Each number is 128 + 32 x the weight over its row's rms, rounded and kept within 0 to 255. Layers, rows and columns count from 0. Numbers have three digits each. The size before them is the row's rms in percent of the matrix's.

# layer 6 MLP down (transposed), 2304x576, rms 0.16, rows 115-221, columns 384-447
091:130133159110112163087126132159166099165111146100141099085180098106114143137070104127155148127146087118123120135188162105150118078194091170140055174127178061131090073036163156162143148148124126
100:155090185139144196142150103153137111109071128041056107129143103149159138097115156079092138138146127111138067170116161162149146217121151161179097129188124091161110124181111111219102108129118142
094:139127135109130154146125107151141161134097169176184140121161106142129203113117097189144130082092059082120136113110148204099137126136103146123092141158115121060133129103149149069180209109133175
089:109161151114083132103130121082162142159153139122070129143161163115186193119124155102119102137129160123106118081154086118164118199146163090139100110102166160151153114141095154116160190159121098
094:130142160065125159112096128169155186133149077149166117130142142123110196175082108172104090131069160090105169125126122085131135127177108115129145167181121125186138118077078116125207134075152087
092:140129109131122136199143117129120166104134121125138156097125108161092145155109127092147143099163201146133130114202147076153173128113097114168121102126114123133081056133088125159179139146152091
096:134163138149143097133171120107089160096131129081074095138155085118143108128195124093118090144114123142107121141119171129139175115125068134152151116117113145088057099166097153188180186082117145
100:077140161186134156125112165123111130090125092130092117135155148084142164192136095083074134159120112214153108081104085141116153125098091087099140159120074134177081108120089130184119108176128156
094:146085115149115093155081076137099115055099127102172113141101128076157144095137210080141172138136056148109113164130150115152099139098143161081092145069137170216190165124088099177102115113101150
096:121140107191090161150129113086098102138113113116110101159198150111081203165133145083133138114114167090101123158131138087127116142158102115040196122155086160094129091098159087146133093108133087
091:152191166152135138135113158160110145077136096084174153126134119202111131196130149162184144142146112128142090061094115143117149132103107109136163142105130162148146120170105047134129087127165134
097:048144123074158145127121153174084084060109124119196136135087081121145182098124104119136162094099165102134128098062120189167077154144171052174054111212135145107104152124131148175123090093109139
100:153197146139146099097186066150155153092149124083121139130080154081128114129107119076105116090159122107129114119144131193171083052123086156132112124094159106100157115133100098146065118141117090
106:127120134102092109145067088121170148121100124155068174157128113126108148156114158043142186096198153117154146153102089104141066117129162111085080130141143168124132195136139117086080118086148120
104:128149127105145156112161094122143097141116105156056134148119164121123086146128129146179101184104146106168173170100129120055103129137145112130166119099101063126090129148117146145132170158150135
101:128128148095131138141127085166183132087098177136198122183134128117094144148163130106089000119140129122120081152111097129089080179112142097082185116091062171093093141102123113097118133125093095
098:143172116184129158121128184108102147136142139094118149135129103110133214179143166071106143093111087132133117143131148116147121095133148155123154199121171156102155108120178161110148129128206159
093:175156106097174195210149190133152126154160159140154074134139152138098184140127082082150133106172064158088139110102129107091104155163052121111182134073144133081133119083098146149193130180145143
098:115084190172096159057138189156150166090152102153093083178113122131179115143104134122055124174182125138169143141145168170110127111136122128162100121184120144075166145179101104103157079123174176
094:092125113131133145192110109133141147080149193108122089103107089150094188109121099103114091152106111137109108098101097145162104142133092145135124172108153150122121070153180168106151125158059098
098:164166131117071145169093073110126149124133133189106124124132138132092214218191124134099121058151142138120134129161113177060078090139166098169135094133151101127165125101074074171129116140134135
097:121172165128208144124152214113180135142118128084115092061168116087096156172103179132183167126157072179115140131078077100146112088125125161119083094109132126167130129144131087092090070125194161
098:127177152130124126106177176097112108185136139132105135162068092165107167128087139112101095128152088090119141133085179126115124105169073120109114155094093188137087145103107104101088091136106142
117:104138111136154155110116129119110129131149085141115179087181191155122111162074103104170148133129093158182100138148177112178117119154188098139124180136066122175115111144151086146149064045046055
100:177110157127155118148120100116183140175113168094114118125145082092081211102086100103158136144108157133147128164141128122116076046121087147153141166155158150146172160136135143133172155167143206
087:130153135137149147062150111102174189100096156103124031123064112105094099065093151114054144137082108154149097080105156142067117168125121131156114102122108144076177114102104128088085067077104142
099:119133084176152144133079095166074165104142081155109141181127121110185155216137112097114111078138162111151129100071111132209111138106109087127123102169150128122078109117115098180121108121161134
105:099093115051069150162122153121102174172162148137153114192141212076106086122091143118175162132132189132131109138103140063169106142101085111117139192096130111195116176152103093172180163124039141
096:175149118067101086172109111184168105146168170117159112134109131119122119154130115107184187114178157140162157125086117236171164121116177174180123150158105143117117112166168154112157076171174137
099:141070132173081156183091130122106063137127124114102104091143145114111106102083121132098176148078135141075181118135080101094108134123061122191201113107172122087110101093111141116093105178122147
096:086077173148088106121114127135062113106132159105167126152186104122110158132116122134184131067127143134137072082079071063162110099158110120125118068130158114093117080160175088111120158127174144
111:168128165152129140063180151152168140119126094187059062140182136106131164191137125180124074151168078146074132122104110149158162120095122145140136125121146132188155112109124085116126152067109129
104:154180095186076113154173128162115096088110219135109082106076123147157049125125107139138142101108171152058165139094173128196132113130152150199091198145148090108175150048130108199136087151110117
109:117178178104109100103133057119180138125112097133153136132130135070061133078161130112099112108113124157109112174150186093177120093125192096115131087157146109111133132122140130132111168165153049
110:125140157086169173156079148100138114065079147126132191146177056107140100159125094155138140144154113151180130076130155124152088199104114101124117149114083111173118121145145146074099151166095164
101:150112141119147121165159096094106069137086107055122201103131155064119108104173111144083149155144153114171170132081157147165127090137149190104099079195179105098141114115136152131090164126131171
109:112156197133122132163068116141159101134135104130109112109123129104109102135116138090133055071119140133149104145180107147097099107123101087185187118102179112201099112070103076109138161128134081
097:159182129086145181147112138073124154143137156147154091121169157182118130135126102179122127166152131098149092194128138153122104088173135149188116111115142069101117101150152122103139138095133097
087:213084125121126140114144153122129140104111097130089123135125181186143130153109149070115134115149139092120164095176149049159169171140126109131064140054117160120144117163130128167112135153080142
098:150085133165225112106126141098142106117123128068126175144161107176123071052109169127096093133099106158124163158111121198092189144107147129084127145171158190160191077172117140087168112133190139
107:057171128128120128123190105166190088168089126155112122071163091156136130133068161149186146109146122161122132120111143108118142162115142158138103112165144132189151163078132106130079121144133136
100:151123113117195119120190051151142100161192105106153203128087120122145171070100140111136153107111101201111106113133170155117139052123114106155144104088141084051155149111107140115134147169118128
103:104145070126156123121124113181119118101134097095144155126116149143140157155108089069193083103154134096111138128062170128138064138130176104114092142184137115151185187115122156106134161108162152
109:145145133125167155118060134127070133089131142081162093142172127146113148051115132095111121135085139100193144110166163111114132123137081120150142109126110109154154112130159124164116113184180189
101:156155071106160164173032079160123124128106117160138100101129178098187100117125092179143100111151120128124191101125115127111093122129121076139086090176120104105107111152184116137109201124163076
093:087167147151142134175132131139135153112145126087128094070140170156076214066079125088231066158070095152112155114158121104091059106197061122094076108145138111155175106130103098132104132170094152
106:140144130125117108117125145145113193105157107072145117138145111098190111128160122134095123111118119179115158128149096143164137188177109147098158068114184121141193118111100119094077174079104160
099:127113112063128133082117075132141139078130124126140106120110175174164149145113097110121135201096155118107141184187116131124093154059069107179133146105192113098127091108165111150103135090099161
100:131140133152151072092107166129131101119174141192086186198128136111186117121115140082143151081189187170187072128132093067167143087110134152168077126131175098143115134117168126147149135165144140
090:113091108160065143112134137097100084100138103105132158166103139116153204098060098109126103112122136113128137161144139220097108190112141159103138168123145106061104137095137112099126165115116144
096:133076138136102091167135154136179090132115157136146107146132140126140143135122132117113145098140050112123098148127107129166136150192122200052162160192143131139105121166060095085149131140162146
089:150114175108145143178159154072101085128118105140098120120152151155080255122147153145083103161129173074078190154108180142159092112155191160128168107092045094181130084113141045120088104152102139
099:069152147161189114107130181140135105157112074137099114129152166110141107149101155168126124132078150080215095101155171135091099101187148158101056133103098082104106100127068142124177089170129121
106:152134159147211183182124135171081108173147115118118117201128152133102117140174130162157058119161167147094126164138135164125101157138088070095124174149113074128080215149212157116132118158167115
108:119154151131118135162117145098157131092131165125175209085136073096129135149157165116143139161121077183186120141157137127151146112154144108196088170116115132132180182132083069081168138067157089
106:117196088105143144195165123149124074128120117118179112115156137101135098116175160176117141074095112133111150112157128175148095092172101180161103111152108103125066098134114121120069146096187113
089:108117125073104199056064197126157113132138156129099097049128110112080103110083107099118109061092126154123181130158129108187129121109170119141106127150102131133047118123195091119182182189140109
098:145146097120147124166119096105120142119160127150159128114194094151094144108084132127105177062093205138115128183123216180167091146128198069139123162122124058097089098130131124139121066120091128
095:182197134120076157180128150117120070148127126144107160171136087120105047148134189150123102136154188183157110170065093096091131056125057210131203158091157106086117183122122120114080076098108146
102:093132132134120175115162155145138141069127109114110146086106112096217211089169151134125165137108073184076114128096100094142166111129143122165178177143134139109128121096073152107065128111193102
103:119115101164163051102078148149075200125131101123154159116147125116142141133140125129160126186147069097081115116166107108118127115169139130118138187127142121179083123090135118176131129156073134
090:098168073128116047121120049086105128176080120122149143138119089180160179105083108113139139106115132171117124073158093097135086126103141066112175144108109175158131098143142094104108118160103146
104:131136143120135092135100168173110153099126080166078147092053085142069163153071088130134103126190151067166150152153116138137115128143116157081172139187071147132116083114094080106120174093138123
094:152150125115171151190118124149132123056115163106167115127157104083154094124095093081145098097087084136138081122099175099157127148123145117129188119112168127144109115125127109078139135097061076
096:128106135145125135088164182132178152133147106047126145121143146085087181115161171094134135122107152120065095097115101113164143159167130128158101101048091119102134127126153184082143105111094118
103:112050121150106198123094102090121149112138089086177152125140129102037099112139078146093124117121123133125080135177104167150094211138100139136105125185160130212132155105116133164160091129158102
093:086144193157159120100124130159116164149127189123088154124117109154139178099100196090108094117152123135087116163145077119209166136166107131160125077144158091117096114155118153169049104184140104
102:074115096063129126111127184140142133181141145137100134138145099094193138194140088105079088131096128119128065109113103086120080091093140063142149151073132112130118151052114079178101081128113099
095:220102079119134119202114112141129115070109127099092142123101174136114153143118135099149150114140118119128152161105141121085058098124177030164198123109172125133115111114129125090111161117091184
104:125119106196097186162143118157145137078123142126137120064166131187096117092083113116147151112093116177172118121113135074156137095195140139071181138120101135145155150170129097120084126129072131
096:156152088089159113081152134130095140151145114119134116085129157095162040126146129068122119097134138176078104155176167133131103138141162091171127119148138165129170179106112177106074115125138145
096:109133112190140127139086139129140099138067118114088126124154148156125137145198128118145124109105209179144106115121152125181161127172119117134149173167110101083103109137189117138132140157095145
104:057134148077118158142166139117105069183156073162093165138175153075155124132153121149142121132093171175110155119199161124122180105150077118126145132145090099137063004137104161109149082105129179
093:096113150144055131133159141106138108157050162144113150155156177071110091082146069176091098110138117086158166131163122107090131124094188091042095149117114113119114119125131105128159158138157152
096:108149115129115075147127126027124101137169174138123190149112107120118173163138170110098139115152092132136073153151073112069170150110115146185197130052127165193073184146146111126100157138153090
093:074138106156074099130136119107108118146108052102089196088129124158172170123131156137127155152103142123153171118063132156123110153105131135140106129141085146113124214126176149126099068118147055
108:139176103127131079124147098125074103152124112106180157154115093125124204116154135137104114156102136147156194177176105138138119158076164114122114135102109108077182158188076089080154147180170155
098:158094082091123128169101165096105136149135131133142132146124104212081078104162107097120160112182152196077119073089149063118084164093117152149181114167108163138129128141094106075119168115136077
101:100119119196090128069130111083093126130133106176160127112194180123084121072131095140124140116155076091093118160100166100136095082131139108170119096109177146164077072127130096121091057159085127
099:118106090121144181101160184077137080121163104133106139141117099169118197117147182163112147088112093116152156115127099143128116132129113100165057095076127122121115099228160101153202092162105101
098:146112194114112104111068143134163142123107123099107137104120133111134081065174099149103077196109145176175142125111160114107120120142096107116076155169101083131058107132087123121087101181114135
129:092112139150090162116105138136129138124172114197141115156174153129132250116133079134101171074169144113190151092097115066200190087137172097139118101089090187110123087177086112084080125147152093
093:157110105154130121115171097118168192144115114164137091161113144098143084105195193134155136194151152159171093122120088138147109157158160053116126106148104157144121174142177163123105134138137072
098:159099121112134093093134094166116155157140064126083132149099125161076172146125131082126162141115149154155086093126099131157173159144071165125132102149215210134094119139172141125103143169140133
107:066108085141113160153142188144125094189154107119143139093144135115114255118154194172153163108124076191126131063063164161082094115125099127088095092134116131143072177146121119144187109124148135
093:211124093111153096102100101138104193215150153125096138106116072164116037142142150125133130110109130172102151135133144117126107125052149176137123164132142125090147114114172136069177086140098145
094:189179099129110145161115165138119175147141118101148077113193121152110104132110185171191113109141107146152155139136170189085126106140069110115103134187189175135130119148149151067127101171167077
099:138171140096097181132131138136134097138180132164103048114075159164127159146102085110143140137147133107108154143140093132126090148095116132169114122153103153180189048198148155176083121114065071
104:037073130119140140168172163128170080158148130119120130086135133188109140164139130160165138134098115149124121157159148114093101105095107158099131086164170120136091117144135131103163097114105150
093:131148118103156130103149138100108146148109092134057108149119135147133158147164163183102174159150130145150126169094147061062131113157091218132105179111169126116147147131102147131092130143118090
099:109125179133076110098152174133206116149151154151137133103085110136103191154102067175092122073112082111156117170101150096133156216134147168114023124113167122084095130183136081140096157112105139
095:128167131143081154143062077139121145070102148144130049098134091166099140114169149108174128149135130173111130097124113159133112100177096116079129182155107135140061118135170079221127180104076172
108:154148101109146066152135142153124106158131138198190168181149149100112146104137132085113121139191183112129151110162041128161128124124175179103156127140165079145138123156113101103184106102108171
101:136117113099084113122140116106117150136065090121115201196175121123037144135078092190097164145098089119144086145123144108150141116185131142147112189111167136104151123094110159095155126128110106
103:152096105096130135137108106139112048109113073161126091117124192108109109162189155173165146100102132148149156138129165101134192082111091081173156136104139078132133125206083152068119110123170132
098:096123150153150111159127101090087156092106160125099115088134020101091169124114144154133123089172128138071116132166137114102091125200159143167061180171110097094084107122147176181131128124130172
103:149155164094142115117124193137152101094136118101133126088197153090072077139077127090204144099111136088172186092187124185123091132107083150140121114148187092067086159139141155177076117118091089
100:110122160103091156136110128135189162119122171081123096083080183126146189107122104100115155155151105112208154089166119158061157173141162156109067153139132136116081196167139098140080110150118152
101:110132124101226106121127130166150139099138121084135173098118176135132125095119109124062132174134061157133120122101097112177123140169126190145148116117095153107160086189128120131155158088148113
104:204109112114117115077177111109087134162056100151118154171112133112112131096130155109142173144088084183159093137082115191130197081156071100114132109098147169100151121174126117141104105067081097
099:141127140106108062111186162169112140125116115163073107115156112106156125164143151131210130155122066124166162165166185125075150079110164190114165159100090150153153178159112101137088160091114134
108:151116109098169064142108100172140093137114071128110084087159103096095085115076149094247103159137152131086110103163130116168205111119103100117116173185132094084127159099144142208193176117096112
096:099140173154140175158188145135125138082147140107073220134082110138133063192106085148148150106144107206115106135143123077100057127124104140077152188123175123101147105160110142159113097125133110
110:069128111092094120121113074198089119150109238136150099071140163111090175111117156121173172121165122173230168129101149186102133159162096145124104110150149119097115188207108115073084131136154122
094:160087153124189153174161068171184120104146134108167137120149129121125233122113082130125141228120103147111098167081131155148113131147137098088112137100067097100141194168112108106073090177082067
093:127150104133156168156135149160121115121126135201118119091142086134148086186149085067121173109147145117205156126068085171104085087178127218097184082157097076095122154139155188130093091089083120
097:120124076131149111105152180130131091125169123140167116143151135148135194073146128101153149140133120165164086128097133135089083066104090168150121069079116085123136139108089183117117099098050166
# layer 6 MLP up, 2304x576, rms 0.239, rows 116-222, columns 384-447
101:089112132119108158153114140193138133131152133160120136168093161209058211128101106165164125110125191081067152081115142112177068077116139118085150161105077136116086210192119103142138081144090099
096:170112134114136094128159177130145135165163107139114095090105164153118053145149162074103164143127159131164096142117117068146142107136051162131108164107068152154140062123120126141176111098089127
097:101110158149187157126093120152077175077120167126178144063107091104088150098089131135215122069102027102160141143098134138097156083096133108132154168147143051105115157087139071169104108118105170
094:134140112192198099083185155098134084122127126135100119188127109130128152111125123071112163137117142146132091121171152100157106173108124130133129092105135077117124135129123112133061146179119165
095:123159124093111180102157093182151076140134153121130104156154144133117143077135144204074120138136107134161093149094110115163143194118149181143069147136092107105084109117141158222145116145160171
095:117104162080192091125102114155154119161047143187109157110119149113082103092139120151152122102160093095148114108089059164073153115156166070057189115114164132124112132121075129102149164127069106
098:161112115045172136078088171141125155147132113113152133138089133100099111117114114057137091119136125144093109155118123166111133127190137171161097076191184093140208102174176139080128155102149163
092:123169168083141112146125119118161179149110110121087103143081101125127118139148113103099127183149200159203114134138208175148136119161130094134124066141154110080080070198138113102197141165116156
096:102141175046110117103143202109193172105184115127145115085136101094173114134096118112177081119089094111121180120155091154096106134125147148150072130101203147099093150123125152099146136113094138
094:065093149084163116138096133027133091094186080144122138118193145151121109091119127107110128126168121179116159128070176152121142036115104115104109116144111092136134117125077191118101178163098107
097:102101090100138134075090108096120189120092118108090126137163159147102109118195188142117143124071077160095131139082151144192169116125136098105077142168129121177135105146149179095135079170078096
102:120178160130143144115160067103147096116119104128102069063093131196126167060162090164131155145140126189129155152048170108152137114086116116142145144147156137134125135136173101103113114118119108
102:108163055138098088092165162133162149169103164104135146175150147139145168111185155151142107129051075072071174147139157114130131123190139108128096117152149114119160093162136145116164094121104066
098:151098087094117157176062156092125101050120157112134160129174072086102060101114148123057121053172134129104154107147112152150070163190111129171192137135110160101166146092047090147129071063085125
105:142153176133138105161140150156125129097097153127162171131155193140140164086144121112124084136134180163143097107090136127094147149145140102112158144064073108104126154130115080102041118185147145
099:136107131209123160115176146151143101094133136060103186085154080149095091078119114182135167085097085071115190134111099137136121120109104178098176097095119134130098158186122081207141118168133090
095:069092136139118167108166149093096118136115163109129094079096129107179154144199151126093102151167141113230127166150178141163131117125190105139149142139123043146134141108137144071139183109108153
101:123145147123150160173128098081150085153125192060107182120149034154102150123176118190104111116088136132109100027181153074110087076077071112098170141112079100138097101126091131181136140115073104
096:170186098139133117068103140153081152204141074125125123125094193066091165122125141124131226056148194103141096163167171191129051060154115090164093071187092122161135159088136135153159180090136151
100:183127102149125046168180136118108174189170114145139103115154156121181117109110117164149099076138108123089092136152148139096120155178127140137137146099142130123112117147093102200096117197136071
093:103141123145213128166149138120132093127166175082110153167115124126137086117134157117112091142113128061107120141113103145107198127171130089107171165074065117133168098130146136112119158146121135
104:128085127132083101128121141125191130148135117138145090135108129076161131146149129106170138118102100109094145132160155094095126142146116135111142068116119122108142156096118130121112187099130154
110:166180119165085132142106100131156168142166092164112166030162104073089113129109083066141194168106138183085172161102077138177102146154146093117127121092085141114104131170142134122124066117094162
095:073130118155145206065143162091107143124148200117110135149075126090150131086185135107129131146098123128087119098123162098109205137181138143157141091147106144093051152184146172112098101117139074
098:074110135099135163181129152156182067175161144121165156163128159116112076147082161101150076095170098084115156154146113084125140089124138143134111106149137155074191080103160118103171152091129111
102:143126166177094093178100135131092103155073107134148227164123149149111071138123079127118110153160151149154186147132090145079085157115078124097166132102162149088173172140119092143146150121118082
103:106075111137117187109165146179095107128121088086139141141132175072151152119196104146172126120073163139116157219140099177089075109087121115102129097132163114147106170113081152168130111148071163
097:078133087102169116076159179157101101184143072123112120171171192112090176098117134185077076115131139111088096149132152111135102065148133177189095115122118109093142172132125136137124133099180133
102:169142138129150138138136133129093121106075135067189154150166169124128163090116174172120116128153208066125188111094145070114187163116166093140072166187119096108144134134152101171122138113154133
091:100102098084140109122129074128170135165134138125079128156064135082143194134132169107088079130126126097138142116177201197138128129175128118099188109156132122136125134172069159085151147168093185
106:147167142114135195157108170119156106105178162138107178099120092129156130118139156121093072151142095112112120157122108172178068137122157119129150107159136095083087115153136138090132096124096143
104:088140104121093116160068126134126162136146103129080188092116175125112151112141160103123125162158125114132063091126096098145128108125155105054181098090124193186105181223130140129146174131212153
101:159107125108126094138109160114118088109149091135126127175141105119144065130115107157115105188113177077127148134115101124092190138157108112167091092108094143121205110158058152081160063182085131
111:101083069137150138122087119121159138172091079106110140130170111103167128111139139141092159123120086148138176114169110148124107146144125122096173121111145159180135199110156150084156142141144120
097:104106154159137112128131144099150141121101138158129129122154124155130165120058089088147153118170144100110055120069114040114155097125157078114185187121060138168063156174081141154159127115138152
118:095155122153127127116133128119102109158139110133062086137130154101172124106140173138102110146132133108087133208095100198079083080118124085194167093114183119122108146105102102125156153165155175
101:101100088157111113152112131141158139129104128158163181123083164141066177180124140111187117078109089175152112086119107091129145155158138112083140096150154170113170206071130091140137093145060103
094:113200114127118174129110124103102105114076157108166083116206065115153106158150103181163139132146155100169129180071134147125028112122157143142217073157132106153134096084131148140085111126197087
102:071178186109127164194105124143145190124149090184156147045140160125159155144162099158116185142154108134078128108180152105154116178193121122108110119095152127088109111104161106180161170141068137
097:134154149157133140114182133142153121109133118130134114126058134142076127083120119132068125202138117107123051099132135127144108152133096153098096130135102171171138163114138177126102149142140144
097:118128145126104114160071209098138088128125134151165095148076098154174126104120156133118080135162175106132057133059107205119088190140137139105118143184134146203083108144097145151103186108132168
101:159133125156137102140120147095156148143148142081141142123158136103124136170101169117094156118118162120041162166097095129109083131085144038083142111175171116110077088102110178068102132122159090
102:117197090087099146164114095174161075119157073185139157151090127095170124142130076155140137121158130170137161085107121157122117139062134129086120086191096105154156140117152178155124138186110165
101:111147138103129170110114175163129120101150136152121079141118128130050090161070092052139163144117182116185122157123164129104168075127103144121121123114109134142125124138060116162151170115109081
091:170160152146154068129105083124074124128110191124095106196149140101108142186144102161117161128091141100100138126136113178119203102131141115148125123074132156118127201171114135119110105094155128
101:112190144166129128077102191161139089086090052069093180100162117073066099156137076130114194161153139175136092122118154107126125156118134101129144149141137150128129139099097130138164191112148084
100:122138084115114155189160126168092100144177129133084151170124172128108124134150099169120149107161104189095163109083092088141136118109126118120049101157121138130120148093086105069131110093132125
100:159143152177137124103137088109114078131079122083153122123148181072126111128133178120133087177100068142116105111104149167170132166166119171105102131148128122148108107077162115087101129093093123
099:101189060069129134116078100154104109167097123151046108113092125166143167173140110099164177128096137098157135097125142151123071130159063115149125102139137128131061132127100104142166123095146097
105:125186169101163128043132128109075083060110126106150142208123157094136142169153154108125115147172124089176155164123137090103120084100134124110193090055075111100202097131091104153126101122144172
096:108143089171116130143125123147100125114067178129125148161071126104119203132097157150106100156107124132139117062152086087088151176085113083084139152137135137131043039128156141122150127127181154
101:187160168114090196150158151098131159124104182112127141107118089171177165043089137078146120135152131103176145123103142132116161141171133089158155156124192157129163134128201115149177132073107108
095:156145114129071096124163089103148127086133095169148102114091117110146126175149106100074113082086184094104098141051090120135171162134066164110068111198153136109139123185148130106155093165179174
105:136074126207169125194145136130049173142111161101133151076083149096164081102081098064142160090164141139121161108149111135149133146129151142066067112119141125194114174125182118114118138126081170
098:102109159154150142170158130158144101143079097146144111126081143116134150089161084089125094105160112031130146133192145157138132120174121140075138110133158123155160101124152136110107163100116109
095:169162145137155138154145095163129088132145101164187109156093082063174134152127085108118179138113117052139046163175132168100080190133140099081156144176107108131125168101136163126111064079127132
099:143172123148092123143125143076101122102154101054140143144130165071130098143166171167100161161087167142113143173095141152141134176146089104144119112114155181105086141085205076125071131188090136
097:127145127131141102149155111179141093189088141088100123105124115165112088103127108153150104083159108070166143127183180096128109145092110072090078135116157169142130146164114083147060150181177163
096:107080119157183025094087127095150172111118168088095172164104133165111132145130140139138123117146155152172168139101155130162123110167136116128099117165081149182100104112117152168085189109187142
098:158145089130104115095185065142155129117114126140129112116132112156070086100129060124078187113149080129138141154095152105159138121081154122187081120146141119153157153097106145152092120078216169
099:082069110098114166107086098149191126113160117103097114115175080111130132103107190164128162075154121135137143191092141158082099097145140167108150127087136101089120135141082137099099154154124110
100:157164158085078167138171114163097204147057170063125164200153170161104074113143040164072097145153142099176156132073120183116092132084074190128110135186081143156133126114112121173141107105121125
096:156117085105099160111145165120044096118114139155089133149134133164132167063080161135157100164080171132108160073133077085133150105171102145157115105134120180167147185144166126139114142106115220
100:154109063074113165195132101154113071118177092158121187150120106130156096129098089164195135171100117155149125131105148103145147133094099145112151111094115114143134148144076118118118165042097147
104:112143092147115126171177133154194140139137117086151087148146131097059111138144191128101116123144158093074128144135234100122164132145112140082046101108117094151100095119075099133094107106098113
096:179137093150118060153125127098136073078071121146094118096146120121166143096097151137101112124090159167159116137149171154171167142091157157100183084109122172085175102143150103144152138114119180
102:118190156141112148115137093124184118186165125122076148134178119081104183126139101080132179153143103154121169235114136228150062090151147124062113153135082171127065130181112133109189071104121102
096:114153106091099124110102099120164112162128081142119183175116122111164122107117130166153099085123094123133123069176169063150141105140105205066107113134111154130152067141116178106110139128169096
109:147114166054093107109113153050145057158196080126106130121128104101128133139132155097197136106101088133161166113157193132132147131131155092151157098050099184089039176140112105141152114101096178
095:122122160085120147159096087184108158101146142153113117163162072160138124142185134184132135141139122099151097099140070101117111108089116147102126106100074111068120137134134123120092136100159155
100:141124125170163045086170139103134085113155149129199136106101133096155118074092084122089117104170046125122165140122068146103090109112139123078068124136123108121042128119047157107130133114163124
099:155108091132110140099087150149159133002103117138127124064138091125105172130160092141168134153140136072157113132169145163190108120132115136121144115074185150129121096137165126095162158155141112
094:151192078125149100143115092165120108155139114161146144088130114150130066132136186090119076111145142107104127102118081106124121138186047166130109127139147121130111046126132109184092154178153140
098:137120156127150107056166162126094104178121120152179180137102095147120155109172138138132158122100155102139115205113133132075150130104070153077106106182171154156157144189099121105167132091120129
093:188130117139170190090159177169097116119175196116122135140113153058090206122104083127173084135187134122148101141155088154169138057136161096141084110122120118150169170129128149136124167144104181
122:089079114135103179115089102132176151112108192138103127089098151154174136132122101083165178100142131140068048137149095165126160170193101104095144134125188130162139130065153105170129095075102175
099:127056098105125181103144120156129117094119093159091104128129112078131206137128133168122110115118162125120089155177067147126067144119145153122081190129104148159147119150066173103148146167142090
100:128131122138125147092160109140078131127109104124102148096121159135123137171106118178184145175109144106143153090121085144167178155135124214100191167159145143183127147162094054071168169112157133
095:138121145053093052154108105169131155160135119143071166131149144083069109097193099141115126122129197136170145112135065144151144109103132124156148176161156128105063116105155156166094195114207139
102:160121174105148081146120134155119165137153110176146108137121157084113145146118128063175195080134148106161149115126112157122121142167138148129139112099182126159144065071112129140127101048137154
112:143164055180120128130131128109114078166168137180159083168133115122084158050179105135119150059190124205136162125107127126135164099152152128151162097162110118137102145142111114080139114141136114
095:161084173097145104143148125103119104123171102099119123139178130129118099167095066122101070129187145123164142128100136102174162087111108154078198091118074149152097068084155095099170190147145195
104:126119160141143160075144126121126129149148160129146152074177133085146173145127160181108167089123170099124177083067170061124026090106145182145125140136078124128084109124121090164089128088128114
107:111146086111176128151137168127148104124131072083150165125187166122104149175081119112098134127099157093104097118119090114134103141137102159105129150120157098169092095083161114163179164125165168
100:108159190115132154173147192112147154133092170112126098069127167159168118121135086149111176091105154104114116171108113171080143144191143062142158059189091121063137146161114095177136138161140094
099:087168138150144133134109144119106077134126072156098187110081136097125091139193112171099132131055135117103132153120093048108165154176157105149116123069115097154079103118132168183092148210115133
097:119128129155184148187180143141088108096134063135084209150104144133112142111119119159167084084171118066111110161103172161138160167163147147065151111112192180087121066149144203148180112083188129
110:131087080110135136084128161134154175081175165120111169142117134177091176106075135175127134149093156159122180147114137124160121087089165162151107065133124127113089098148087045114126094101132149
093:094139092153079145156137146088181100110113140078134175124179156122110165095140122103186118112101159077103131080148080157181073056100166061150127069118084099192120048175146113082133152077078161
101:085073127103104079153097154141076138126147118107105112148132128119110180061149103088156090098127087205153118162131129189116152109103143134089116094128098091110159085113086127119138114105155121
096:128146150089098141127169142118130173094186174073089132153168104072087143109058118174109129147105207127079165107180088156136111101069124156172104111156090152095140109084196101061172145160131143
106:148136132165148154164090179163154115174134100105107139047100184151145068132106139099148146118121107154096086169130118134122185099131120099171095161091123189113152199120110124084153089120130103
096:114142151099159164134080140173173212120161137129091118061073174101144092164124093113150112192136152144081129128156155159110107124143132160097150108136109138121126111154124044141110174140110116
100:134139126139182151108126179091184141126109146147083114160140127101110119130155163168095174113119140141136137106152152181156179153142100075076137081156133129150073160096170128164114084138074124
099:105139130089122191122113169112151149123084142148100160119200074053155176092123157170055110142073151116149123133107088155133207143125127124085095145158129143106153149140141109141099135128095147
099:141110068158129111161074131138093094147143131092133146122145094164152151154144107119084091178156187189084133190104099132109122092143110107151118072032110129116097097109114122087158158153153144
097:136105075085153096110143140147134098142135092150112209148170091191052167090108151152133126124125148140196197137124134149163105113123138096154157135118120166174127128157017200161185129102112119
097:117125109119085070107094145141087145186080072164197138175098151106077120103108150107148107120079137140069134147124080104107144132067172102088109126173092123127149116132065142150130101106116137
104:151155109160099112104139180118137092145112083148139191113093080078136099175114149127104093129164114124106161126084141081098161096158122132131130134139159124075112098159083149194155100106075150
099:091088130148186168144194153120129155127100114127138138131105120133118097052100158143129168140104176133083143144108089152120184161132119120109135132204131117103111108086151047147147103117153093
105:125161112087095092096175147134110099098153129189119155052123103152146091153146107115156129134127082166149130154206136151136109176148105151120049148143156117113107145177116122129157154090099119
099:093143127182140115103114166118093105145133154141135167120127120103201079119118121172134059150083099201086137116124107117124130137113077170094149112165106093113140076098167141121157134139140122
095:152129108138142120165119134116108082144071149104103203165130123159100100113074119104082080172151132059115111106112222138122122134107100133040181130111116104167078166095068145137176219127089094
095:130127168134092104143089165117082164097140118149151153152099077123199168101124096179122122119097083074162123146171118081175117091139155129096131153150146162116095146071138146146110134091132152
100:138168137091121152093164115092133173080144103080117181125101095109149157134115151100167145120111197147095083119138079067146136109118086139100089128129159205119120130168137116134210140126143171
098:120125172132124080130127087180085116122064116192106178146115086066081108210124115192111137127164089078139171047185124099102100167178129113111120207141115151123182217094151106192159144088102093
097:185124132161091153115124127161148127135092180110167050161078032122124086165164097146135169199142145100112148143144147139163091167112140131110152140156118173118089123099159170087039130121123155